Weights of a small transformer language model: MLP 1344 tanh GELU.
Each number is 128 + 24 x the weight over its row's rms, rounded and kept within 0 to 255. Layers, rows and columns count from 0. Numbers have three digits each. The size before them is the row's rms in percent of the matrix's.

# layer 2 MLP up, 1344x224, rms 0.0551, rows 337-399, columns 0-111
094:123091087118132109133123101106114095147117100116152120119111130095149123094172156148130140122134116147156096090075090107167165118118108129129142182133139145088158132124158106115131108160089114133121121143137148150104133110083147101171123137110132124142115178080124149160164144118162085152100141144094120083126135108119101156126108117128
100:079140133098141120137163103127133100105162133139149118169105166155098122133103104140089138187137168144110109092115132144153123106152127127109127121123191145142126091130102106123115150097152143112149120125106167077148086124109149147163147092119113125163137109106080131174155147128087126133149130076130107159121079102123118148098141145140
093:108111154083121082133120129131128142161161115088100130137085120132111153122115154137130110125123116152064161096121153137125080111113154148146130137108118131104116095157103109101103131105112164156133157142150144152145117133129110132184144163111138122122138136117140144112138100123151177131136125113135144156131149117118124148119079125141
093:163180135114205106111137161120130126151131166124165190134140162111134152092109127131132121163120149147145163092156147128112160118100160125118149104142124108098124134138158111099139138186135129168168130146140106122157124099141156108113119129111116158159156046138129126119131118156113125156102149094190138129137110101145136117120094120096
100:107137110140090141090135105150102147124120098158136118123151114132147131134129154114112136139151152118122125187161133117116114130168118188180089152118104111111161113129177095122158101111117113159129141171099063142147140153132109120112137153110127138105121138071143139137138126158169110129154123152115149158133120194129135131130140130113
111:122146142127115134137157155190157154142170163171137126114104125105106123110130151132144114099180088138095139140135177140099161059147130123127107129115125159117172127126171124178115100130134131170143141149138171155156120128102136105126121142150123138119107140173147140148175082142161166089126158100126127146159173131119104130118121102117
092:100114064161146101100116143112125103130139186145129124160178130123151108126090101107115139149129121123162139149161180135124143154088101145123117116097091151147061143134096116105155172101126130093107164086080119110166124149136176113102135153184122133088108115136122116139137148129127108109125145127120121144144145113164079130103125134120
087:177102154130131133115131110185111144169139114091151136086096142086143094102109159146126111156107138092092109178146098145129126166121125095107124112152152161147121120137122116125156125125136158130143155135138113119154179102115143129131156140123071111123139133139123129153147136137148084130116168100163161133152131118117140131086118107135
129:161114154180107157140151134104130100129182156103124092108096114134133138140135129178179147097194148166153133128140125121160109136131115104111126141121096169122156113184133124086130149121124097083158129110142123108137160161166149145123144161105140121154109117133163174131064087114113104104120123139077118113148081139124133123115129109120
096:115152124111159128118170131133116136175102134158110159112131127149170155108121116131133115186112090152118157079094160100137126106083128167129142108113074139136146131143131132129141115153134149181116090139137120135141183144133105120166157117137094140139140133122104144134123124121129127175118131148140086127126134153129161142160089124197
086:126133160171113146103138140100097098104153134162120110132155115136076145126138178111143136137151130097132143155136116184129106103180102163176123136161158113147081139121079101096112107124128132101147139141139184158143155089143127126121120162142116128148120096162121129143124136080101158127140162139112153082148161113117088085167098161123
106:149115138115131112114084140154149153162101138129106156103160136166149133100128147099146138108108125119144126156135115168120182111124164158188145118104193167155194134151136169129133113132128136128137137175142128097141141119133125143140131134120124103094169098116178112142111154098117108123148112126112168119147118130144151127161122135116
099:128163156148144122124135105137098112118083149107158138101150097141103143133115120149163150150147121134113151140137123102144162141179127132091158135117153096149107138136108080139141172130150151119132109135119138105143125102123133081132138125148127091165161181129156135134166175061131077155123107086134163142127138115132147142160176145120
107:142125141118084139164140129128096129143138097110107095157115137178140162151122140144185100133110097132080145139141122109086082150142093119182123133120118127160146112172111122116115120145119114147090147156151120088130139146127122140111122111115110125112131137102108139110115113114173134103139112117155119100146161100130160142134098094119
085:107117127119105129141127107155127179124145143131129148082110146136127142153132137130103110122093144133130139166077096133109100128141122102139146100127156118113113117111133141119105126146137126131155134096150110118118128139137123138134174108134128186156125171134145161106118129071134183115121080148108109117140174144124126135124155117137
112:162129153129147122069197144126135137088198123123152133181132130138106162090131116131114107112131164147113102112122142114135139140133138119142128144131126155085092118175159134158144138090117101126097143100178151147123125127134135123076116133130096154124118080118150107109116125145130162155097115159172140147153136122123121114105135113137
084:172152126116139183132076150122134117131107143079125086106125103106131122120141142140100075120156108149103131141148160102113121132070114100119122072125154106110127126131165141096159132132129109137090128141137130120075098107151123126147146151141115139129123109155130111118141094101150094111137096142114142159176143106087131160136100122134
084:171158081162122158120122120122120153081133114152161166128151131123143125079094114135159109116133104087178129143131089198149103146109129133138121152151184105166144149090100147093117153129160077137152130150107160095126117128145103148111167126116120161165120163192100151129158111126157094117155113078129141124141117094171106112097119117077
076:130111140118118133144149103095156126144091165168170146110131122109102149118095110137168135139143142103105155107125125158135076095169098147116137119134139123102140093104169140117146103124126159116140122156104104099118136093129117130111155168151129140136116129142167117087146138109115080097096100138085172106113174123118165104172085164130
108:157156154123082105170122173136128050142131087120142115110168127118122150151126068149138115134125136098116132109124098110148098136107098131114119174126115131146094146129136140123117111132164104121120187099140161129117124126147118112148118127121137135147107122072182118152129085084185158102100111097118135123137114126142113138148146170148
083:142110100100148170101142087152113088117104110135148158142164131118133117118112171151159151145128149146164133112119143133151109133154129141138127168144112158119194130164139077099189145110133146124127168133151176146134120146136098134119127167126114150126136116104178117129112078129111119095144120113151184109161118142123076123101121098131
105:128149156109096135157109149132145147151089094103175105134118114153152104131153165113158106149134101079156103130141124131100129093122143124131124121143116138153114150144140160123113138114162142110087110146095117111122134138158165113131095108124124112136113123083137117156171106116128082159148163136133126126136164136098101173124122089159
113:126108125129092137132089137153131121141125093120135117163132166137098131154097133090118141135130106112160114140105096128149102153136133105170114147142099126124158124121094147113136110147131130117147139125104171139115124152124156141127120110164114101138113133092135147161117088090110188114138106112112123114129130108084135095121054123135
095:108143156143137160137132139141129131213111147114099116099157129156136148137106150109157094151093128108110100147087135146118116112136170120078123139111113153132117160128095087109143102123121153104115130134100115131158133131124134131157114127131122125112157151086124167108169123148124096149138168140132150169114110107135122131110104107147
100:101136142101128150109161122153149094111128109185096158092133127102154115123137095109141174142154122167106163139158126166113086124139100140158097111151126116135152121117140187135170104178127156138096156178137096156171109116075091092137147151130136102134095169159134110129181098129124135167093147119162146128158163064115122112131129160143
102:128146145125136166132147120179141183153174137131108122118104098139057128139112117146142117120116105117107147133133180133152109093140082139179172147148149142087143123163154136107127141108140167132138149117140117137152120140143154140120091140124142160107156106123130148144122087084123172092113114140173118113119164137126146057097098101158
098:135180150083136111126132131146173146127130096150116121130100123130142150142111127095134135153151080113131122133143123130151113138156131117155159119135131120115120100166160127184108140108183144119090181172158173119125136150146116104125144140093115106114123144095129158114079155151072094123125118143168169138127162096131177151105076105133
102:120138143134150132107142169137120120127140125128102177143123109127134145136129134102115126144135211124138135150128134113178143137149129161134123101152150162115117136124155142117139143120154139159115114156131104126177173122113169122141103107124121147090097097130121095149125114144076101133148119085160127131150115105138106128132153115142
104:113146123119183117120142105094170116086197110067100131094115117137123124129109112110165147106132120148188123105151104137102131168130130120126119147120133156136117133181114164140130177142137160163126133128146127125153128142154172116111148106142105111157111156144163163169141130134125118146127118135132164153127137141112136128109082144130
093:176118174139076125125139108126116167158104118135104136160108089137120142139101123124131150116112179079106172131105097097098181103096098129124155088124110124104138111158104154101127107128170213127100147117144133142161140140146104117179134131106161130108112153120147145134137096114121165159106156133128143118125131136109140095116081069120
085:159103138134134127107143177113139118179119184113160146107085152041131103142121125123119119126131143088130123111135150130139099144115136142106151124121122146171098125086137120125119120120111122174142117150117105124132134151137100103115155085118166165088145109103109112171167145169141071118163143150170133125140125132131109144114106105133
101:125129130112118122114130144105176164166093143128112170135150100174099155119129145145153120158115140134150146140159144192144097131167106152186172167121109119108122108166121177121115112150133126088174150149127108125095133110113143115163139146130104123155126141114110142106186151148134131140099119113130139128144123098140083101153146145138
121:112132129146119166149116127142146119149112144136161065139182158110126150137134122147146114136125133091120127144097122127157140107156142163156110129140118166100137104128184100144151132099118134124135152127107167150100111168116128100172108127152114143115140110100090115136127118069159181104099119130141131171096134124134105169196112140150
085:119108146149106140119098163130162104157128151156099103150123093108141120100150118081141157125118112119105127126120155177112109150118073140123127116134120197145116140154145156101120135122161136119145152142125096141143162139123099128112158151110164168143141128163155113120125120106145094130125128153138111128156105121128149139107157142152
104:132176168141133094130134118129111160120112083149118113144123188146170142161123130139122139133146107106142142143156109079138179106144150117083106159071104128143148150172164131120108143117158152146107120125109121099089118138134169122116114130117138120128127165111125134148121118132151102120097146156147130107108140129143132124152161104103
098:124104137125165101157146153139107109155137115139179135121059171121173160124147053147121125100154130168140129152130155122151126133138130106111109129172110135128106118096076132142142132148133137167157114093111095159179186108142111117159116134152143137105088131130120117117116146128135102144091095160129149142108139077080107113161115116101
114:129163155134161086140155152125129094182134148165092103115091121124129153130128101112122140123103104081160125135140137162127113129121126173104102114087086114145143139146125166153140104170143133105146161129108114102148148148170116154122111160098133154160118102103146154111140182112121172149162122152110167114127160088127147136155120145079
118:138116109093141117098149108111102080128134128098141138109105113111108178118158115152116118106176185120160094114117125124113158120121111105140137123139139128113116158155106142106088135130152109123160099126153143106105154076101127132123135124141074098173107146132139138150118186157144093127157126131123145143140123127123128151152147126104
098:119167122086135111174090168148173141119141115112132112105100113091102121143111149122138173119141121111113147151141164158128142141120116131131111116135130139098115142124125170113161165140088130137160133121117105136132150146153140132106135128125110122138170103170154122104085109134134131129128119108120136104148158105116159137155136139128
131:143151164129150108126104128146153125091166133153118101145114153137157103134163137121107121134117089148124137099173104130145141104130121134131113121133146135139111130142101100136097117138158142098108112131130090184165087123134186138098131135139112137148131115132154120132098180150149118092146122146167142123114114104155100123144111099089
085:118160123134142108111144191166123161149095138134132119145078123154108124177116115119140139072153124132183164144103111140133152134122141139134106136171159107133104111154087097116101093156144145157146129105095153114123127115130167174097121114097113091107127100128117140116105115133158101085134120103095148133157123184116118067093146117118
086:101116173084087095127114164128107139106094148130109082130152064157147152125094151110131105098110144117140114119159149113137137149072112107139136140132081128111155105127114126143124119123149168096156093134133108105148132125150115097115083131112155166167141148085131150137095057168124156102118165115120110125118157108147110143147173135133
093:125143130145152142095117134127149124168171090104151124101183126125153119108106133149149143178137137095137160115106098126114116094087119160092141095122134149131085111162125131118164072086152125132135131130153105114096144137133126129115124095130115127137114137111141154141142171080080143124126139102113194147128107147081130108118148147126
102:108107107105132211069157124113150105137108135128178088110134140105126133127125130125190175150125115134114092099138087123075134112155082162089140134144122130133151084147151147141132078145149140127138147098130156086076106096132133108165124157136133127132101161070103103132140139137126110161139083161117136115133123160136127126144121134153
104:129154099116154096119130110138139109100144147188152120160118140116144164138135111122124152109136117114129090168136194129137137107102125139131118162126178124098137089109127205113103145155057117126090102138140167077128159130118111091131121140121155136151134091144131165116156111118131138143126101106146094137143144113140141133111109109123
097:131171124125159090124113139104124103126148104151121152096107179117108132157163131110120108143120123145109138097119116164122122123170068135127160122134133119129124160094138145122153136154089112174142103108150138128115115133154111119138144155140098145117135169168090195134118131149110130146110126109124116097137121117127170112154167139080
097:101146146156161118137163114114103132113100113090140143089137150170139124122149136156100154142152104113190124177140139094134123151178117130128146160143121146168130124105113114129117128132143094069118124120079084169088095090101131086089147146137136125136147128122115173155149108170134111125153120128103177118088186123144124120172126153087
107:101100140130132146135122125124143139128131078133132127147124120132128095134124108124154088142139100107098126088104158160137131127143139114064098189168081121206157124106139106111114162135157150091157119139127120164169125135166081135091137155127111186129140182129154162124127077112152152163125164099116149121138162115172141114167136136109
094:138131119120139111151131128159122122129085140127165153122146118120143130095143109120100142138101136141150128145156151194138119137127117126145145146156115132110154137100116116145162095105135158116112105121162113135133114139102066094156126142124090144147126166145152172103090204128136118130109156166138163104160148113155127083132122103109
121:129096122172152156113166121150123116130131129162118118131119133153152116151138087138152113161122130111115121178165162142116116155140115140078121134151097109134108162147162165100140126087134164140167131127103104083101110139150135126130145099128106141139096175171098141114149128119136151108137161114129104098158115150144136119119142190151
114:127152176104110099102072133158122123105105127148123164130137144150128113125113154122108113136119087137137122154108142114140146141083115119106074118104127127112166088115115101097145116172105104166132134155139127120141110163155132118138136123098125149118121096129114118142074076116144123147142100103142088134178156105118101104136125141151
102:099111075135155128099153172146100127120108139099117116129112120132120098065105142134151119088113122117119149154140112111114121120118126141149144125174135156102135123079124118136115095136116118136141150091151121109106134147113139119142150112170120159144106201110144134127137090134083157128141126102085127128105091176139152103151118174082
096:143109128061136123131191147147104107144065130158108128126069137127155129100127106128110059137145158075141123145138155157144129115099065115117126124127131144092122091089132112121116092150120119108092136146114124088141133079111118122106162124111137136117139172107133117143131167132130150102121140124107132101109167067144118204124144103102
110:101117123107105167136093109162132146131098129136155141132106150127145118124147107120132145134141159148157146173116118149100086161085143176114103137136159088122097172144117143150144173135108142156110100123117135147197098112092117114119144067164117138093124132137091117141138174180126121142159082135139157135133145181151092151113143100117
139:104100152118125134112152108156156125122105115117137120145110076164155139092149152122073146126104136108139128136115099148130109114147123116140110103113133129106108121114150128117161159110138153140134125160113070128091078154167136090118110089134185103092073164102116136159143119171101117114125111188120113124138098091130085149115153167124
102:067125119111139123130138111161137139107129149149114125102162109101090107136092139165135099143166150109133136139141179135110138093088100088159130118151137160107146151157125144114111088121135128137129121124125138122110118125143124098070155092101104149158136181116071129152128124165103128147102105114142121090109111123132149122098133042122
077:089123092104143135087153177155125116137102091105124148156152104116123124162077123145130125102081109110093152149114105153129118182159096117128113095179151139094113167104130160160123141083107086155163123140119142150121184153124098121131142158156106108123085125079150135143095131121108149127154110145121138135141146164160061108154110122144
103:136078133137142153132087160136113133144096099177073131133136192141100119142153099147162156155123129149103102126104120125149154165122129125169124162148127110078116134122102141127142148159127128155179090092147139127091172133135134144117111144131152130149128097118113121147135120124112115169112079124165135146137100134124134147123140104141
092:115121096154151134075162098123130140132112116145116109127088122113136185128147136107092135153108072109145106083104124126084142132150109187142118145128125133134137128135123187112131108149105087109153132131112159085140125084099150134099121098094122148079116129132105168104145128147146140150079130130109115121132136115125133144111119143126
107:133130154104102114123117133110151118136160111148150135134153162173115140146138132121121197117102149110131121114114146106124120099152144101128104097111131123150093094139165112139093134101158137148092182139074121118124139174162170133165122128104134104113114119126133152155146117162088161074090160176162083109166145130135112120128112140090
095:105133145154169121150104132139155123091134107159128089126136110124122131157129159187162153136117138157102150137114159150119141130126125169136162157124112131155133130138128089101171113097121132111148142125147162130119145143143119139116144117109167143093091141141106124116099117119085166103104135071104119163110145127135068083174143120116
091:156161141136153138148104123141134089123142121138097115153097163150101112092109125116120122127133094102146127079130128126099173131166096134102097138153165079123112131102128100162134102092094125119134130123146177124130132131142146105118113168078152150128130169101175080099123149127168079160106125156091143132110123154170123146107191136135
079:146125129118124092141158182131119095111132128127136112144143146143153132174099101107133091174141142098115150141122151131138116110128172118077146124099142130138135128165151110105137122141163124102144149117133099108111120163119086104104124184117133126125183124132105112156074136124128035099135169157147155134105146150157119120114131141135
# layer 2 MLP down (transposed), 1344x224, rms 0.0551, rows 337-398, columns 0-111
101:126115119133091160170122103150144150072130095102102147131116145156128120125160109136132100137114145111143115112141132130118090135108101133147146132127097169146115152150161192124155139154133170161134132106127096107100172128101133138081134064113145090126130104153130151169151124130145136098142106129081134135062068153102122102126126109161
098:137085170126148106094100134163136103120080095086119159139128121116168105092157187128115090131096127116127144098136127146161176109121171145078090142108145092168140120124127133116105121106142087106127160165145109169165119117160141178115123154131099092106115168102126171159129141136119150092138149164149152135123163080132117092141139142142
100:150096167160081114105152070139134126122153130130131105134105141153150090090117132111160083126136099118169165155148120147114147109133099142123108115089151134125132111145123125124125129109111103070076117119144097155154136158141109093102110172142096125094138149127084064121111136111149133109122132165105112102093122147114144132075147158100
096:154088150111099143156093112179123133109076115130102097127144105137111104092126140098140132089093123106143157130083087135098112126133113163173130120073148177104157123158112114168141121114136189121176125087105109123114108133155102124125120151169146098107120156126104111164144144153094131155113164137124135089135112151107113116122145145113
094:125118140138047124127168101104164126113151162099141162135113130136141126126180076090112084121113122135123112126126166144139058100117136128112156136162141153146108152111140161131126110160108136157118151115091152137142135097129126137096153130108110105140127113120105151121108106149099129145124111131143065100170132132134167125156119093130
106:116123107123106088115105173115113119160087144062108105144107138153150150089122123090105172108095085125104100103150121103150125135091165127123122103118115113095124106113142125142162163124111096086146118136139119148137139131107123178112110143116121158042119125130098128071104125156136089113094110107140130120128117121169132137152137109084
094:128118123143167139132156142143139087121143138086148135132144105116157109156158141121133131140117141146152128192193120154133109101103093144142136160155120115132120088125116147099144092141143159161173148115147115097129138142138087119117160095124127131159106128146096127156132140142107119112124155152134141073145159129134164097166120166084
097:113126096112149127082131124114141158124108118113097123145144078100118115135124162145115099098148123132082162136129145082125107085106113149091085127112130134152108157078123152083163075111114149148134117095123127111074108118168144134090105147114129197115134117117108138143123104149110144121071096119111132135152152137170106127082113130075
112:137140129137158121131124196098139133148118104127117100147107133123117107091141141141136138124151151097149120126175113107132145146185197096110116125076111112137148121107143091129135085106133122156135142108148168109128079107161127145163129091126143145061162164155146113141126148141129136149078103115144120140107128138106102090164106115166
096:117128124144135114154139153088127120113088113202082135102079103105130081113107130135120073093101122101169125124120165097088124126141182116132138128109128085178108098107103072103088169115112164110138107115118175113116111099128113127112144101089093124124130138153131103161133133145117124092111166121109143147114137126137108097102175108123
095:099162103133113125110127114136149159134179098128137103117103122124156133163161091095164164135137174168140125139102135170102122129126141096136167125148086119154106115126114131137097135154114135096135150119190142101123123129134128114144099177123140120185104114099131137095105102107159138122102112116172128124151126156112121111107140116135
101:105136104130109106124142100087141135120163098114117097145117122122094143130186130103125112124124142108096174085135146102144136109129113107149126142140107099093111120124093123122152136149127111163141135090125111101138071108133142152159110106088111151088147100118093080160151083132085150151080094084093116126118101134122129150132120140139
092:103111138129132131156110119082125129164113097150099160166159169138159111139106160140120133135110077112139117131151132121145133130119159158156137108161140094162141153091169136110150107159143149138145131184190119090124115155146094140124127160143165122104143122154097134145133147148089123144106120158150119090162128141127075131153090093145
117:158098137121130106103160116144106106152121076122146095180121135110153167123145124165190078134139078139137150085113130136117104137100168122149126158137143073097148128119100128096136130137163093087106137135138098118139105123129144186115146103159104143141108171104119138134144167148134103137143132146109116113138147095119104160107082144083
093:163112153148097102143125158147138159108131158085104152155111124137101122176112107101126117134135110151102152131123100153088116125095135095125109142116138148120123130138153125152123156172155132123121131137155148134094148150135091136141177164135091138133147084103159105102126135092134145113119138142172157089109098117165132137150101127105
103:151131134143131143177126120121106102144129080145125160140118084145135143141136143141114127145125130125138107153151124123145111155119097128174108163147182123140100135103110122131158118131125154162120110122148161122165116135154118131130113163126177115125154124152125144113141152130127163157168140144157122140167086122103136095128127141106
097:117133129132162105121060124126113107173104151134106103150117117159065144135139086117123158122090113145139134127147162142140105102146159133114108118130104122108170159159092120099095137167094115142097159137118115075103128118108136138141189150137134100153145119156128148141136094106115123140127131152095155175099133160112137101152115114153
093:147148120151161144135108110103150159139151140155172135155139102144170133131140118087136138084167157108097149141115154109149150142117149159160125124126119099153149131137083124129146184128144099138162107168123189112122141118082148094148075097194151155153132068134100147101126089090126116155141124135107137188096142118125115142109102123134
085:122158145142149124118113134122150121115174099094120140119115100113138089136096085144123155170147146139158131170137116093117118158127177121129147124115149127197161118130116124141097143144121096143153127093147150132185107141162176124132132094126119164093116118111109151101153124144132147137183137112134137117131086096183159084088104161092
097:126088147149158191161135107122164086142137132137100109106125090137139175129154159112112115127134139129124103086152133130137117120087111119143101129111133148140172110128127134097116132118082126133101125157147119157106144104117093083137095125136167067143117153135135086109131179147090147127147100134097105107133149096075127109116140092142
095:143143104145138117122124129114146124107166151123133149118137139135128131101110147115114150157139131143142090151164152086106127139124098140101110109122119113142186161138109127148142158141107096102115147159119160144102106161115135111145103144095165135118128131163109145091167064135145090117166125135133128115153132189146111113100135088097
107:098130098118132105147152132139099100101108158106107144106132121105119149124100116150117094114115118105113107096095149135135165140109151119103127130136124137102116120107133106155165091147159142129111070142126139138115132164149099150106148203117131131065103144125110124139095111178123132106156150118109097134168118121137152138141135141186
083:099152149151128145098149120153127158146125160112127132071111136106150144137156127183134120151100147142105133076146146107081125131094080125108133114073148134108106119123134091116096115094097128108113096128158094124157143110147096118130128132130136122154130114150122131122127149137121106148145128104103125168104112167158113134141209117138
099:122144148119151133135172052126122121110132113122141104132121142120128130129116126157167130095141148111167116114141157139165098134193137100154135139118150118143153122110101138141126131132144146144086140145144158096147166127114147129150110137140151100159122132130153114140132143163165125100125147105139141173074110137115138113146143099121
103:129161111096146088121132118112149160119100116114130125192081110100100108168115109129091144111103136120146151138113126144056099143123143154139138108108121187142107083139115142132117130154118125086157137108132107099139132118135166128109134164148170146129151122107108148134123108168150100142137167144121126132115094165064166134125123161150
105:097113143109151181120119088124148127152103138123137180135109144098125169158118114111138124078098091169179099113136099126096122150099154113093127151130123149112077157126101106120127127128145105150160117156168144129141140116121113159164118084078143097116115120141131163140099126171157125098168129116141161102164100130091076142161131135114
102:132103169143152119141130081099104165145134115122121119127080091074110100145124148138118079131142134143145111127092146146104158115146084139114132161120139151109161087146117143119181132183160115137108140137146112118121155108140145101128152142131153102150130112143140129107135156136097084118073102126140123116110157170129114112129144124140
096:122133127170121144168097152148102133091107095122145106086132123085105150157110101129146151148157145155124162110130087113102098134124172124115131182085100130119175072132121150057113136120132098124154152137124111136092146130146109149100095116083127156160127150120140113108114109112143143139127146195120144137106113142107134178148091142117
103:061115112137151145154076126155152172156159086155096097091126145123152117091152137147206157126127140113139123081146170105099115118103121128102146147060093123091089166142143150120121139101125176137106145113152120140164162128113162130133142147156148126119108129116105118138151102155141142138140128099143152117125097123147159144091124141169
108:089152118150154149134155119125126130102119109140116113089143143121119080121172115124083170124145124113118130148125175099149140129133152208112101151113127108143104119142140142171100114099164102131123132122090085076125101138104127114104111109130116117145154102110142155112147180146118120106111123143142102146130149144179136142157133119118
098:097134159093172090153119122157113120119143150134125112108132119123110168128139124150135145153104176118139113171118117068121099166147133172096095141155120093155103119132157164112097146126142092126120175120121149110092114138107129119132120148099139121130173094130117142117128102132129117165098136144142136111109109134099119112158073120127
090:119147107148164172117133136143127105111091128120167094146110082162140147113111135115146127154128101123166154113114120131195118133115136183112133093098155131129105192140129116126120101102144070147121179101133149128149139150164155134131138107150129143118098142139103113137113098108162116066115115154111133146139122144148104154150133106153
112:115144134127125144154169155127136175140134117140113157084113125165125087172131091108141094157106103091137133140124116121105174130176133174108113113093095132103155130201114136155091140145122129119107150105099091117134124130133122126094092139106084124082090124134112134116144140089152135145134134130126134129083141174154104159148105169129
094:171123126156115160125132143126095119173134137085122147128114102140163143123111111117113089146156134132122146152095122129112140122143151113090102106129102063114115133137164156124150119127119102157147155128150111117084146162144136179140131127100136119141133156112145160126121142162135129122133079131170161139126118155145102103163129091108
094:096079162104086139142126162140130144160138140101132144143133117159128138136122085106145150079081132143143146125098137132092096131120107156120114124182098105151115141105123144093133121122134181146148135156124090147146151131126140074098122153172170164108122154123144135161115137122123139130142132086163148109114085102146130093115174149148
097:120155105104148144152118128102110142057122128152116107146156098121130065154109126111119165153144140148125139088103123103151122130158144127160118124139165101141128164117114139083160132079142123122104109096126131098122176141117108158133132121131155129137126120107156121114119166155122136124139133077124171118130122167142124128083073154149
109:168116126100159121150096199158094100149131138125128138091108133135123128094132072141074099157126146106184158147091131140103144122153136148134135128085150142171113106142113140144103126121136140116147148102162153127138123120114117125131152107075127138133118115128126123104128128120158119157129112108091134087130105078140105149152144130121
106:137156152121150131144113151143092163191134148119158143126144175147088138146124127159135113133160121158154118140130094127080188149105116166122078105084125156115150139148116134116076119119123084117085137103102050176117108139127111168114119151137125137120148123095164148129114099110167123116107133152125170109126124109145094137117129109163
101:131142099133137072136136154142160185142144153069133143178112125134135117175105119125143097108153124121144191137128137127100140104116134130081104114152100147105088144136150129101164177155162116173117139128125112069148127173141079140144142144128153147110118158157115125115097108130129121097120141089170106138167129096129165169080114126178
115:143137139105158118139115152127094072116135162115131116105092149112178181081142120127113164169136118122141120088124099123188139121117145129087094136060157089100112112144140107136095122139150123106119176095191138148152128088090098134136134108121091107134119166099109139129114112192124108141142086085179116111140100118149119136100104122111
094:146123128137166144112122119134137116129086102165147161097093131136119134124148086099150142089157138154162134095110146083111115109120119109122106096148170110136133130098086099136152119173138079138132119139124140155149138158118107172093103103064129101142121149111137134147139170150150098164163122120123124157150118121072115192126156099145
095:143105135146159111120140110065151149094152152128103120102154099124147173134128092102155100130099122124122135121127165135112128143149129121135119133136164111140121111126130072100101122129115157140141121121114128113162142117093115091163150148119109121108131132136092104155139128136085127171151124086104172135087137095145139119131086122119
104:114138153150130132107127130134135147129156116111130126115111102133099146098111125140097087144126182090109125140111152095116097107130146137127125126130125085170136108114143133136096112091149111131142078126143155160115122151132136082166110148092143147123123122107129155075125164112142157142086105117063122171134109150134121109080161154143
105:169159112144102092159088093094127116103143134121089141157117161128164078109099144105088150119136128116119139128148126129120091137077160093137125110134161143149080146119149128091174146146140141118118113128113128129166148140132138135123091141123157102121144139157176140124073156117112109124125128146100091158164103120129141147110146146085
097:148157140141111108141116110139088164121115123145109098123112102125155133145121113130105152154121166102157193149144151124151122109108111148140129117106106062094103176126128094141165149098179103126130135138138172115124121141146115119116121106096109154116124123067128107108115105128148109060129128149151121146108108123165185097108137176138
095:184136112093131108122112107118149133103131105151144113149172129141161137076138154094155111129131119119103098146133177122141126132128115115098136143055121140090132160175107129128070144101140147101140151165105134127116116141135122193135108135176114131162124136141102108124097110126169123113157108132097159113101130095100147132135145077102
102:155115126154118126134119152146135086142112122155096088137124158155123132145162127107140141129114148106128134147190111110141139100120098160128155138104161156166133166131110104142178152149116133144112103144113109146150135124127150132172135163106128110152133119124177139107106172152097143087155164168160151121141118147117141141123114128133
104:125157154104165148111144133158140119139123093141135104127137144085113133139138109139141130131103185145184145137096132151097096136125104086164129127131152135132119136138093129130139173185131163166130115106139176137141118121164124113140070146130151107128155120159120107143115150132095144137105076148162105145084131156166089111129116135174
089:148121129123117165136124092117171133105171105164152123125115100133113149135115105130135126148077167156095103118114103124102102151152133122176122113163120116156129112127143117132130141117135127125126180116107138151162128122095151165154122100118120163152147103169101129123110079101091160109111132123147099144141108195123071105135113151113
103:145116121129104135099132144118100148121111090079153162115136117119092143114126132143149106110171150153147150102130085123131120149136181143150165130120146088089170128134126118098112135093151109101147150154112091169108101148110148134140165175134115160071203182124161154129132115145146120091128128150115181141109126078142132132130129100138
101:140178102167123130140110074151140114136101151146114100163185147093173143160121152173132164161122165082138112134154149115142131112146094122142108149115129132153101120124117117105136083122110163140137092099124131094138107143144128098146172109114140097211137136173195089118139167128109106178175128137133132126195116120121105129139175131100
096:127095110141098126121150121098091155155124141149093145116121146157140137119150121108143121139141147117141081123197146158182143087121122096134121082142123089118125103149180136103151141081172126121155110131123168144124139100139097062143111126087157105127119115158126106131100133118173103158176104170141111091082113093116148130149136127151
098:109143137121126114126112129133121112153136115119122197171110135100103093130151141135108134127083138129168132112140109182100150099162117148130087124125163156117111139163135121134090151140103157111134116064096136135147121175123113113125127133127095106149130152062117118159137080148118112130142145151120131153093130104117131113130125089143
111:136080116158146115101102096114206160120148122113150180111094122114148101108120117085114112160088120157137132095159100158162122132100126161123105143102132139078098150140172131149162126114109140165135081107116129089118133101114123121129146095137148165154102110167121095100121186174108134128124086160115126093097108085167092163142093112088
114:139125135115115147093157108122165149083080120141129115161168055145142146121157137117133123118105152099127164122141130129125126117108079100128132122086149113115161125092147141117176140125126163166110155135130135081108105138205136155166152079156154104092069128115081127131138132149095093131165174143101090110119122081100113128125129166154
099:141112140133150106137131131130110087133120151141176131123094178177148114139140146130123097156106105101150150105141117103136112129127122122109129138119115131126125116133115101161118129145132126141085110113150099152167114127158112170122103098119133150094146109124092111093110137123151142121121112137121173136141135149102104170150152159150
092:121089133119111107158158112136096146162173146070112177101091174103151145162147114110152139141150126120100104179101092147159151123142158133116130119135113120180113118097112119160115141134100136099109095135139154136066114086103105117122132132156124149105099116108117106148116132141109144101147164156124152181140163093115130162175110074117
102:148118116154165105088154149117137140113154116151114142141117088130142113106105085099144123164143141137133181125119101116092116124132110136108144148135096126092140170153144137157143144099188082142108128126079130134127105162143145125116133152107109158101138154098132126107170113157165148103142134119116070124125158107158139159114155099127
101:179110144143132122123133129171160102121125163147179157126124091078125114123095143146156101115104108132076113108136147131125127129129150119159141120112112122088131123131135084070123127123105202159100132150171105106121124172117113113143105118138142096167140105126131085145140075111109101159148106172155113117147103110094144121120122107109
104:126140097115135128108126151106086142133097164133100117135093071137142135148147150121024123172154109174126154168116110144069123107075111130135131123129114143122155102102100151121147138164118144125100153146126111106081144169150126134116121151127152127136106149134119113116156133145127136099094157138115108129113147119093146115139129115153
098:148139135086130124146132170106118136151126131097104179163126119117106094130102115159125163126127154132145175161138134108123105134152133107102097121116166118109122123117132131102075157150118091147119108158094128121144100145135144159105126103127136167139135164122125164127158149143145133165139127149109124102133150181127159157157115110123
102:134150146103109153166151132133123110137161161140120105101156157156114113119119129118137138086124083128140141137132162150143139104105129152137123102153159135145105099155107148131099111095131182146069172164100198141059085131157106118118147132107089092157088123101128118126160138142144090123133166106097154136099117123139157097132161140129